python train.py --n_layer=14 --d_model=192 --n_head=3 --n_kv_head=3 --head_dim=64 --d_mlp=768 --vocab_size=898 --activation="tanh_gelu" --norm="layernorm" --norm_place="pre" --norm_eps=1e-05 --positions="learned" --qk_norm=false --attn_scale=0.125 --bias="all" --tie_embeddings=true --parallel_block=false --init="normal" --init_std_qkv=0.0509 --init_std_o=0.00961 --init_std_up=0.0509 --init_std_down=0.00481 --optimizer="soap_variant" --lr=0.00808 --lr_mult_o=1.11 --beta1=0.95 --beta2=0.95 --lr_head=0.00798 --grad_clip=0.5 --warmup_steps=200 --schedule="wsd" --decay_fraction=0.824 --decay_shape="pow" --final_lr_fraction=0.02 --batch_tokens=65536 --seq_len=512 --doc_mask=true --train_tokens=275900000 --steps=4210 --dataset="wikipedia_en"
Each number is 128 + 32 x the weight over its row's rms, rounded and kept within 0 to 255. Layers, rows and columns count from 0. Numbers have three digits each. The size before them is the row's rms in percent of the matrix's.

# up: layer 6 MLP up, 768x192, rms 0.303, rows 371-384, columns 96-191
# down: layer 6 MLP down (transposed), 768x192, rms 0.296, rows 371-384, columns 96-191
up371 112:094154105104158098170130166111100147114111147155188172131201116109101143163159123064099096120132168154183105170090153131133086043108073109165068146136137094120136158108185119165162129165127100140064142143110165137089095084149149094140109168129166122128153097151115105139105146134164183162
down371 109:114104174116148149066140167118104086145089119065138125065149088103072152087177151125106140145108148121129162090146156169094162096085060155145127130076184141125132084118100124151100118170151120119188146165102128140129089173116116044174123133088097151137130118078118116160120095139090102114
up372 101:153160131077184161121172142170095177153131105171130079091097159113127126156088160121097158128155091096132129076085107128075121104104136158072120163168135148134214111141059065142155108107100081131169088132172044122086141129169105106130165141072075095142134129146101141127127127122197113123
down372 094:144106137106080142141087236085050059145118137079167171095094123137099121131152086152146084115095098157130112139073099147190067075138154130134135130129067089041089117120128126141053106079069156129127160134120127102136151123131126134072108100169143119120121098129147161143153124150126121110
up373 076:081189085103154117164109123171092145089130144134113127114147167140129133128176103139120135104138151111108135123159158140069156102186076105107097095159109124088148142114138068150125118157154156162144129137133145188049110147114095062165144172170147084147136144093167148111120184115144157144
down373 062:110131192157129098099149139115094064143102082125115116108127135100039071171117151113125089079083111132165107138221112144170149198084151129195142118154173039143105086106153124160150170148081079147112117130164121130087107133130137091141106093115097163112121156187120129149101126177085144127
up374 087:068142127114115115075109144200130206131115146136165124118121146110078085141180111131124179157095154149086167148172129200130149112113120140099108192133065132127133163171136109117110186206125096124112098148138096125126193164157152162078148128130151104153130087113142159175115148102185155142
down374 095:107134112175136141119160171066137186116111103117189094153141127110177151134133227147143122174148145104130116119081106071159149142124169138125147112118077110169174129130140164107115105183087126147093107217148171203127114144096133113154099118051104123158174146155154095133140097151126127110
up375 098:169080153134131142144241080157148106149134110155161141146133170128095068124168168163105109074153138051135109120099152160093137069113140153138126127228093157130174104146124124163180172202133189156163093080099101097081119153145154128117049141179089151148139153135130141126093096111131083111
down375 094:110139100118187149096099158157097169144143134110065134137129110115128081211147077150169173117120133172114132131156124089126064108131147110081082137086129169144105140131065159151149106130094147130114124163069162147110151131147091083118127139102088074103174105109121121153179171169150095106
up376 097:135085093150115171081137115184181177115102111057113096119135133117098156125136182123131152112119126102125171123103112179092122135142106143078169145150164119095144112179159111138116145088116169072133138107126090113074164223166137133128201093113137118090136150136192053128116148134174103147
down376 101:146151114137133150157152126089161140137135105147174149142152134187123126136103098102144089142145152122145193102073104093148109137127144120124081175067092139137088110141159193076178118144121132094148118113129152150107076072019138165134050117185103099089076116139081129110182150163058120163
up377 104:108096120123080155158166140200090139124166151096141160173160123125196131093111103099109181135101150085166184171111098079131099090070121228148117161148176113090148129107106090103154133078150146148110096103145107139124171076157166132137067090124233161137133126144193125139084174153105135166
down377 100:133144162118190125147131146069097134114091120079127143134118091092161161146094172104141113084150109136179144103129066109042156168141106080124094205113116096112172134145145116186133189117147104149192176124141190101122141136078104163112139103135103098149091167122066107154135126081065151103
up378 095:138126173124114109186157123147125106138080144061138186154137109140105083182124109116135107112158121129127098134173187210128160091177114083160160118129126150138168118128121125172129095096123133118093149154123113122103126108125079057156178135107070158178096069126103087089160195089148067144
down378 099:097144076177112144147085094065153158092149120158124137152129096120141144128157143100049127074110118125136156102115067124140076060112111175109189151136151054146100094132188126093132171151073167106132113120169131134111164119170117207084131135082160107170115152132102117085171165137100118104
up379 103:153151164087161137128163159130115110120132112094120112113112114127111136105078154108144126123095167132147094093079147060152078190136099144143147162121085077178096142058050095119147107144125111115128072133146172182167111118142138109185160163198137138170117143076129172052119125118091159137
down379 098:113104200168143192141138120095127148175121148176113199141104145115127105122101137152087102136131095095023130110090124075117161139134156151077098137149136183155130071144140226154107117198157092087122119108170169167133177136083162084071176155159136095157066116089112147161118129173067136165
up380 115:148120080117094162175132143137141135150055196192137154149168124126147132078137147091117129129210124072150101155129173123174087127134140112105219103149144146122130099120103098121119106133132174118111106125128084142103113062135110188126147140146181130101146148105160072120087094080078104130
down380 113:126125114112082159127164130172161162182146114141139139135113113137128066112143178128166128137128119139154075128161133085095123090111164085114129077131151073134053097117106156102129097075175151134180162140075090129158133199079087109117119145160114116085083158165144142188119154097131054143
up381 094:085128135057156125143126147063139109158156153083107154166173113120114138133116143149134134115155083131110117150126174137157128199121126083101141155131163143135132167168086104113118178100125160132166124148172148157145081137187114155098112150107192108087143123120135142104103165136132049047
down381 104:165150164100141184160153127138095131172112131070186104157059108119132097118156154086122131132094168165158174102116150090108121081078138134139133065146137114107065083147144129182116111094167135112166117160063110108141119137164155084094116129091173140140108202159090130144185148148047143129
up382 097:125122115095137160134137075182177067124133140091156168118146129125129172105178116090143177171168125099165133052115111110115098157144126244076107128137118172113148110107145058165145122135139115065152128144190103112110176174148133145119145163177096085084074148164113130135163137172126111156
down382 101:095094112110068134129082170159145171161126149151113151139144075106132108113130125083113114130133058103157110178098165062157100096120146118141154160144117110103086146123204119169134143165166128081113175102120116095146151078189133136196093128116184099140150178126099078125095171082140138070
up383 108:166110123108119098074160127189142111178076093134152146108108175121171117113176138130148126156210103165132098071115165185125225146137110158125151132136141111137098106104136096117169148191163140073050115085090177158138136131143124132110127121086125124181161125128118123110093104114113075152
down383 112:142150148142134091126139082112199187041094121069140129160130193080118111120126091200104117155154087172176146102136187123083120156107126099117124078112143125123153168114135093158116089096131130137096147123146104127159166147068140078149126184102054198186105089149114100070145145117155185091
up384 090:117153112141167155150095141150170143111123137139166142132145091177119173138153122145067146196120138076143173168092131103113129126109174117140137108143102159108134059116117119153147166180147154092027104085164067144198033114116097088129173154093118102131120153174102127198090116078154071152
down384 093:107071158149233152142161081142133106152163148131093134167165128097119140125151184105149097161137155123092150086152077168156099113121169149107115172061140129123114077137143126108123117155086113101145129142085107179146148137083203131073122084140158124102104127104173140129177127153133143147